python train.py --n_layer=14 --d_mlp=320 --seq_len=512 --doc_mask=true
Each number is 128 + 24 x the weight over its row's rms, rounded and kept within 0 to 255. Layers, rows and columns count from 0. The size above them is the row's rms in percent of the matrix's.

# layer 7 MLP down, 128x320, rms 0.158, rows 0-39, columns 240-319
size [100  97  95  95  94  98  96 100 109 104 102  96  98  88  92 100 103  95  99  91 101 122  97 105  99  92  89 103 102  93 103 104 101 101  92 104 106 104 109  89]
[[ 80 104 127 110 143 127 124 134 124 114 131  86 120 145 145 110 147 184  85  94  77 139 114 141 103 114 162 135 103 113 106 157 128 109 158 110 112 109 129 124 134 139 163 101 123 177 147 110 144 162  60 140 160 113 145 123  86 119 142 125 131 101 135 127 153 124 116  85 122 137 117 132 149 110  77 136 125 122 121 130]
 [ 91 129 127 127 155 151 156 175 142 129 103  85 135  97 111 140 117 158 103 145 144 118  85 148 135 178 144 108  88 136 131 123  99 159 120 163 116 112 165 136 156 117 137 111 151 132 119 105 111 146 129  98 104 111 130 118 150  93  95 148 107 120 152 111 128 158 137 127 141 146 163 117 141 131 163 168 163  85 147 153]
 [ 97 118 145  92 147 116 124 130 184 153 152 111 132 123 142 159 138 133 108 150 139  70 128 118 140 149  70 127 102  98 130 125 118 178 133 132 117 135 141 131 125 107 101 169  90 130  44 125 118 125 142 103 175 137 131 108 100 138 119 155 104 122 106 157 108  90 119 124 154 108  80 123 109  80 116 156 118 105 157 113]
 [142 122 116 112 139  97 128  89 119 155 153 101 147 142 103 106 174  99 129 128 147 183 143  95 120 126 114 108 147 184 130 127 112 157 125 144 137 121 141 130 124 111 136 136 107 131 115 179 137  87 131 164  91 111  63  88  87 161 144 153 133 111  74 133 134 152 168 135 162  95 105 110 132  72 145 149 136 175 137 125]
 [154 143 132 135 114 119 148 140 129 162 168 104  87  94 124  98 161 110 138 128  80 122  99  74  97  92 111 129 128 136 150 119 122 164 159 144 129 112 105 130 152 164 124 158  98 131 127  91 131 104  99 138 143 150 145 119 109 153 129 100 189  73 144 102 124 143 111 103  97 121 102 118 139 141 130 146 116  96 117 128]
 [ 99 138 127 127 120 146 138 163 132 132  89 112 120 107 100 118 140  90 142 137 135 138 140 128  72 113 131  95 168 145 107 139 115 111 136 164 112 147 145 174 124 135 109 127  94 119 127 148 149 123 123 120 127 175 111 146 129 134 142 114 182 174 127 144 105 140 121 159 139 128 157 113 135 132 102 152 132 103 152 137]
 [160 121 133 110 139  89 142 204 161 133 145 121 134 117 143 140 113 142  87 153 153  85 122 153  84 181 119 136 140 160 122  82 132 122 138 161 137 117 131  89 122  98  75 120  92 128 121 139 132 129 144 122  89 123  98 134 116 127  99 139 141  95 115 124 134 103 108  90 122  96 131  95 112 124 125 122 125 140 102 102]
 [146 136  93  91  97 144 166 124 185 113  64 108  99 147 126 137 141 132 148 140 115 116 177 177 127 102 149 124 125 146 144 112 141 114 114 126 118 133 127 127 141 117  90 127 160 148 107 147 110 135 191 120 142 145  67  95 165  97 130 107 120 127 156 131 127 168 129 135 105 143 143  68 129 115 109 159 126 110 125 149]
 [129  83 130 121 108 130 146 156 105 136 131 133 138 115 153 130 147 123 199  95 184 110  96 141 147 153 110 133 136 143 124 108 125 129 144 127 115 142 147 154  94 155 159  87 106 114 115 115 142 137 135 130 129 116 117 123 105 129 100 161 154  97 151 110 150 150 114 110 156 171 110 137 110 112 123 171 115 148 126 165]
 [114  78 117 102 127 112 132 134 134 136 179 155 125 132 127 110 157 181 126 132 100 162 188  85 148 116 149 144  89 152 168 139 105 125 116 136 174 119  82 140 139 121 120  96 129 151 147 127 109 150 176 137  78 106 132  84 137 126  95  82 124 144 105 103 125 104 129 134 150 120 142 111 112 167 104 136 110 112 121 157]
 [ 92 125 146 111 103 134 138 149 102 129 128 164 117 122 113  81 121 153 170 118 119  86  72  95 109 172 146 145 134 123 119 123 128 108 101 141 111 123 133 130 109 112 133 122 126 163 122 160 164 161 114 134 100  82 190 121 131 118 162 130 149 142 181 131 166 122 178  82 132 183 155 160 146 128 128 130 164 117 163 150]
 [ 81 127 133 133 131 126 112 132 103 135 121 155 109 123 105 149 158 137 129  88 114 131 131 108 140 136 105 100  99 111  75  74 186 154 119 112 123  99 172  98  91 127 128 153 120  93 132 154 125 123 101 116 151 153 123 124 108 131 148 137 112 127 107 172 113 159  93 139 148 127 171 109 119  99 120 125 125 168 133 157]
 [121 152 188 101 144 113 124 105 117 115 129 138 112  94 101 103 145 151 121  89 123 134 146 119  82 129 146 160 135 105 143 110 169 146 154 151 122  95 125 124 130 111 101 106 145 132 162 115 152 166 121 131 173  94 206 113 165 146 165 139 104 115 127 150 128 152  88 151  86 118 169 140 101 120 124 160 138 145 140 114]
 [141 116 141  92 121 116 141 129 110 113 143  92 127 145 110  99  87 136 163 119  91 130 155 113 135  89 122 130  90 121  82 131 129  68 126  97  93  86 153 118 121 111 137 136 125  98 116 151 137 158 104 129  43 136 154 124 201 110 107 138 123 144 137 116  76 153 129 129 133 155  93 108 106 115 124 131 109 125 122 130]
 [127 120 114  77 124 140 116 145 123 172 134 157  98 126 126 146 111 121 169  90 122 137 136 138 110 119 123 163 109  87 134 117  72 148 150 115 130 136 130 142 146 120 115 105 109 101 138 103 135 159 139 119 131 108 138 134 134 145 120 167 168 141 171 106 141 107 163 176 109 126 104 138  98 163  61 133  94 142  73 167]
 [130  74 142  97 133 131 124 115 154 136 137  85 116 145 112 108 116 103  98 123 115 120 156 101 155 135 131 111 144 111 125 143 110 130  97 155 129 176 137 109 126 176 110  94 151 156 108 148  91 141 172 138 113 145 179  94 117  78 157 140 154 100 142 137 116 159 116 129 145 120 151 139 121  92 154 137 155 134 150 114]
 [158 145  89  96 116 107 120 142 121 153 145 128 115 149 117 167 160  94 126 116 150 106 130 136 157 151 105 130 179 133 129 103 114 145 194 118 116 137 154 136 113 142 127 120 117 134 166 123 134  83 136 145  73 104 113 117 199 176 143 131 118 104 153 145 122 119 140 124  97 155 102 103 111 111 132 161 187 136 140 150]
 [105 120 145 117 130 188 142 117 118 139 137 105 150 147 151 146 121 159 124 136 120 118 134 143 116 154 125 166 127 170 138 121 187 125 109 154 129 104  83 134 151 121 109 133 112 153 136 140 150 120 107  95 135 161  68 129 131 124 144 133 124 139 152 102 152 145 141 199 124 135 116 164 107 179 143 168 154 139 107 144]
 [160 140 135 144 157 141 110 163  82 118  89 142 119  71 121 126 143 123 127 128 142 133 116 157 109 144  74  75 103 144 123 108  90 101 126 158  91 129 146 118  97  96 143 119  99 127 123 191  98 167 163 112 148  98 119 105 135 125 173 127 141 112  94 128 138 148 111 163 105 154 108 130 127 139 132 141 138 119  50 169]
 [125 149  89 101 127 114 120  82 119 153  91  85 119 165 115 179 128 120 144 132 143 143 121 147 120 162 136 153 134 152 140 131 135  82  84 123  94 161 149 148 103 126 109 138 119 139 106 134 120 112 107 119 156 150 159  93 150 121 154 163 122 131 107 124 133  87 100  96 110 122 130 116  97 103  97 109 141  88 117 180]
 [121  93 127 103 158 141 171  60 122 101  86  91 131 143 135 138 140 139 144 132 132  97 136 100 125  88 154 147 104 128 123 104 144 165 107 100 131 160 143 170 121  99 141 110 132 134 140 154 134 107 101  68 112 135 102 125 151 143 129 163 126 119 112 117 151 145 111 114 108 133 100  67 126 148 146 130 118 132 140  86]
 [ 96 130 117 138 150 102 158 116  92 131 129 149 117 107 118 151 128 137  71 126 150 135 105 112 134 146 115 140 132 158 162 150 109 146 123 115 120 138 121 108 100 157 160 132 130 131 140 165  99 135 141 153 137 128 108  82 134 147 153 150 147 120  89 146 110 112 138 106 104 134 151 115 136 116 152 145 150  63 124 202]
 [118 133  79 153 158 120 158 142 130 128 101 110  65  98 145 129 138  87 118 133 126 137 150 132 119 142 155 119 127 134 151 124 119  81 124 111 147 132 110 120 164  99 106 154 138 111 120 101  79 129 133  95 158 112 114 149 146 139 128 100 103 126 175 154 104 135 104 108 150 131  91 153 159 137  63 150 113 115 159 172]
 [ 73 123 179 115 141 102  76 136 134 123 116  96 127  98 132 112  78 146 159 167 137 113 155  77 144 155 133 132  97 131 118 114 133 149 171 156 116  96 145 126  98 165 113  94 133 129 139 128 145 131  85 148  99 139 169 125 147 139 157 112 119 124 156 124 147 141 153 119 173 106 159 116 116 123  98 102  83 132 124 137]
 [139 130 113 149 157 130 152 119 142 112 132 125 125 128 138 175 185 100 140 119 150 160 118 168 135 154 145  93 140 154 146  62 156 150 148 107 121 143  82 132 169 142 149 117 137 142 122  96 159 139 147 140 134  74  95 112 159 140 118 109 114 152 114 116 124 112 152 102 124 164 144 116 155 142  95 121  91 143 153 126]
 [110 156 121 108 137 107 140 102 129 146 108 127 170 137 139 165 114 107  80 138  76 107 128 162 125 147 126 120 102 116 147 109 165 105 123 134 132 137 146 148 149 101 116  92 112 133 153 125 135 155  80 114 132 111 140 151 166 124  61 159 108  91 150 114 134 122 119 151 102 154 166 152 117 138 107 109 141 109 108 126]
 [ 94 132 130 117 101 141 142 114 134 176 105 131 142 152 148 124 133 127 152 107 154  73 143 128 130 144 148 117  89 131 153 164 108 117 153 152  80 134 100 117 108  95  96 113  89  77 146 132 135 149 125  94 128  69 149 102 100 101 129 116 120 164 126 154 139 129 134 132 117 147 102 106 150 118 163 118 173 122 129 119]
 [118 123 127 119 129 189 147 129 101 144 116 154 110 129 132 136 112 142 133 102  90  95 137 129 134 107 133 157 159 106 113 117 136 135 116 140 138 162  93 109 150 169 138 133 119  98 149 155 125 127 143 129 131 136 120 154 142 134 100 144 160 116 106 117 131 111 148 149 102 117 132 139 157 138  93 117 115 122 161  76]
 [137 158 107 162 124  73 124 144 106 137  77 135 178 124 137 121 128  97 189 100 117 144 119 127 153 144 106 120 170 116 131 112 123 167 101 127 111  76 114 170 103 106 148 123 113 148 140 131 101 161 168 124 155 126 122 121 123 105 101 132 136 128 176 125 110 108 140 105 111 151 131 110 138 150 121 151  89  94 126 141]
 [145 153 159 114 122 108 119  92  73 109 137 103 139  80 125 139 116  86 125 115 114 150 131 139 163 143 151 133 136 128 167 105 125 136 137 171 114 141 115 160 133 161 139 116 120 186 103 162 146 124 162 104 105 105 112 130 147 146 127  83 132 103 106 116 134 133 123 145 137 138 103 115 167 133  89 106 106 121 116 153]
 [127  79 163 126 154 103 119 102 151 128 109 130 136 122 111 144 148  89 139 121 124 164 106 103  94 161 123 123 120  84 119 173  96 139 110 121 102 102 136 136 108 152 125 138  76 119 121 137  97 130  92 104 116 149 136 105 135  82 103 159 119 125 168 151  77 166 123 162 147 118 122 138 164 134 173 144  96 117 151 131]
 [131 147 153 149 146 100 151 103 127 141 139 163 171  98 116 105 138 118  94 203 162 188 127 130 104 186 126 141  91 130 130 139  90 111 125 136 157  94 113 124 105 141 138 113 152  80 159 165  92 131  99 145 110 166  95 126 121 132 162 136 115 144 112 154 104 122 120 115 128  94 118 126 150 128 126 139 102 135 106  90]
 [124  96 158  95 105 133 139 138 119 159 155 135 139 152 108 132 109 153 127 171 114 123 137 126 128 101 181 117 148 121 107 110 117  88 125 123 149 104 153 106 135  99 188 173 137 105 161 144 149 123 134 124 150 121 128 168 109 156 138 154 160  96 122 139  87 116 146  90 134 119 135 116  98 170 157  96 133 129 108 152]
 [ 92  92 176 127 121 178 114  69 124 127 197  92 122 124  98 139 140 142 109  96 146 106 155 165  99  92 106  88 142 135 131 119 154 133 123 104 129 137 105 124 135 115 131  98 142  96 115  99 180 119  91 143 130 174 124 140 158 114 137 147 144  95 131 112 114  85 117 137 150 116 111 114 109 137 162 152 145 118 159  90]
 [112 167 107 174 134 140 136 128 134 130 148 138 122 109 145 128 145 108 142 138 123  90 140 127 107 117 109 108 117  84 118 114 108 182 126 122 125 126 160 128 104 126 163 152 148 135 131 154 124 148 103 130 123 114  93 114  94 123  88 128 127 130 105 161 134 152  92 159 144 148 108 123 115  90 152 134 132 148 142 141]
 [105 148  77 155 124 125 132  83 102  77 113 121  92  99 148 127 129 117 138 106 130 106 115 142 147 138 136 115 121 106  95 107 122 129 160 101 151 138 152 180 122 158 124 113 151 130 110 114 121 114 151 145 126  77 107 105 165 138 126 132 172 124 110 144 144 136 122 131 143 107 147 199 191 175 133 130  98 126  80 139]
 [131 144 163 134 110 164 112 123 134 141 117 147 133 184 178 134 145 165 116  82 134 154 133 101 124 108 127 137 115 118 146 127 151 165 142 152 107 139 133 121 165  76 117  95 124 158  95 157 122 100 131 155  94  75 127 121 121 119 160 116 167 107 135 118 155 162 118 117 106 127  84 109 157 149 145 138  94 176  93 177]
 [108 145 133 134 117 132 140 136 156 132 112 137 101  72 155 148  68 134 153 148 134 133 157 108 140 101  80 115 111 135 118 117 121  96 125 111 127 119 133 156 121 123 156 117 129 151 123 120 120 121 180 105 135 163 127 122 153 122 139 133  55  86 179 116 145 151 139 121 158 128 153 145 107 120 143  77 161 112 118 124]
 [163 154 123 134 110 115 117 123 104 119 119  92 136 139 141 121 142 111 112 140 175 163 123 141 134 113  85  97 148 103 171 141 151 146 100 124 120 165 143  92 180 112 150 120 147 116 101 119 138 106 132 144 140 101 165 119 145 148 167 161 134  86 133 133 126 128 134 124  78 132 135 125  89 144  95 136 129 126 110 142]
 [144  93 138  97 125 129 129 117 179 103 143  82 126 160  98 152 145 132 125 119 127 111 118 123 119 122  88 127 106 112 148 147 141 141 126 106  93 153 124 126 121 129 137 126 145 169 106  71 127  99 124 143  78 133 113 135  95 170 136 111 137 165 170  90 171 146  82 127 140  77 125  94 119 116 142 119 147 106 168 119]]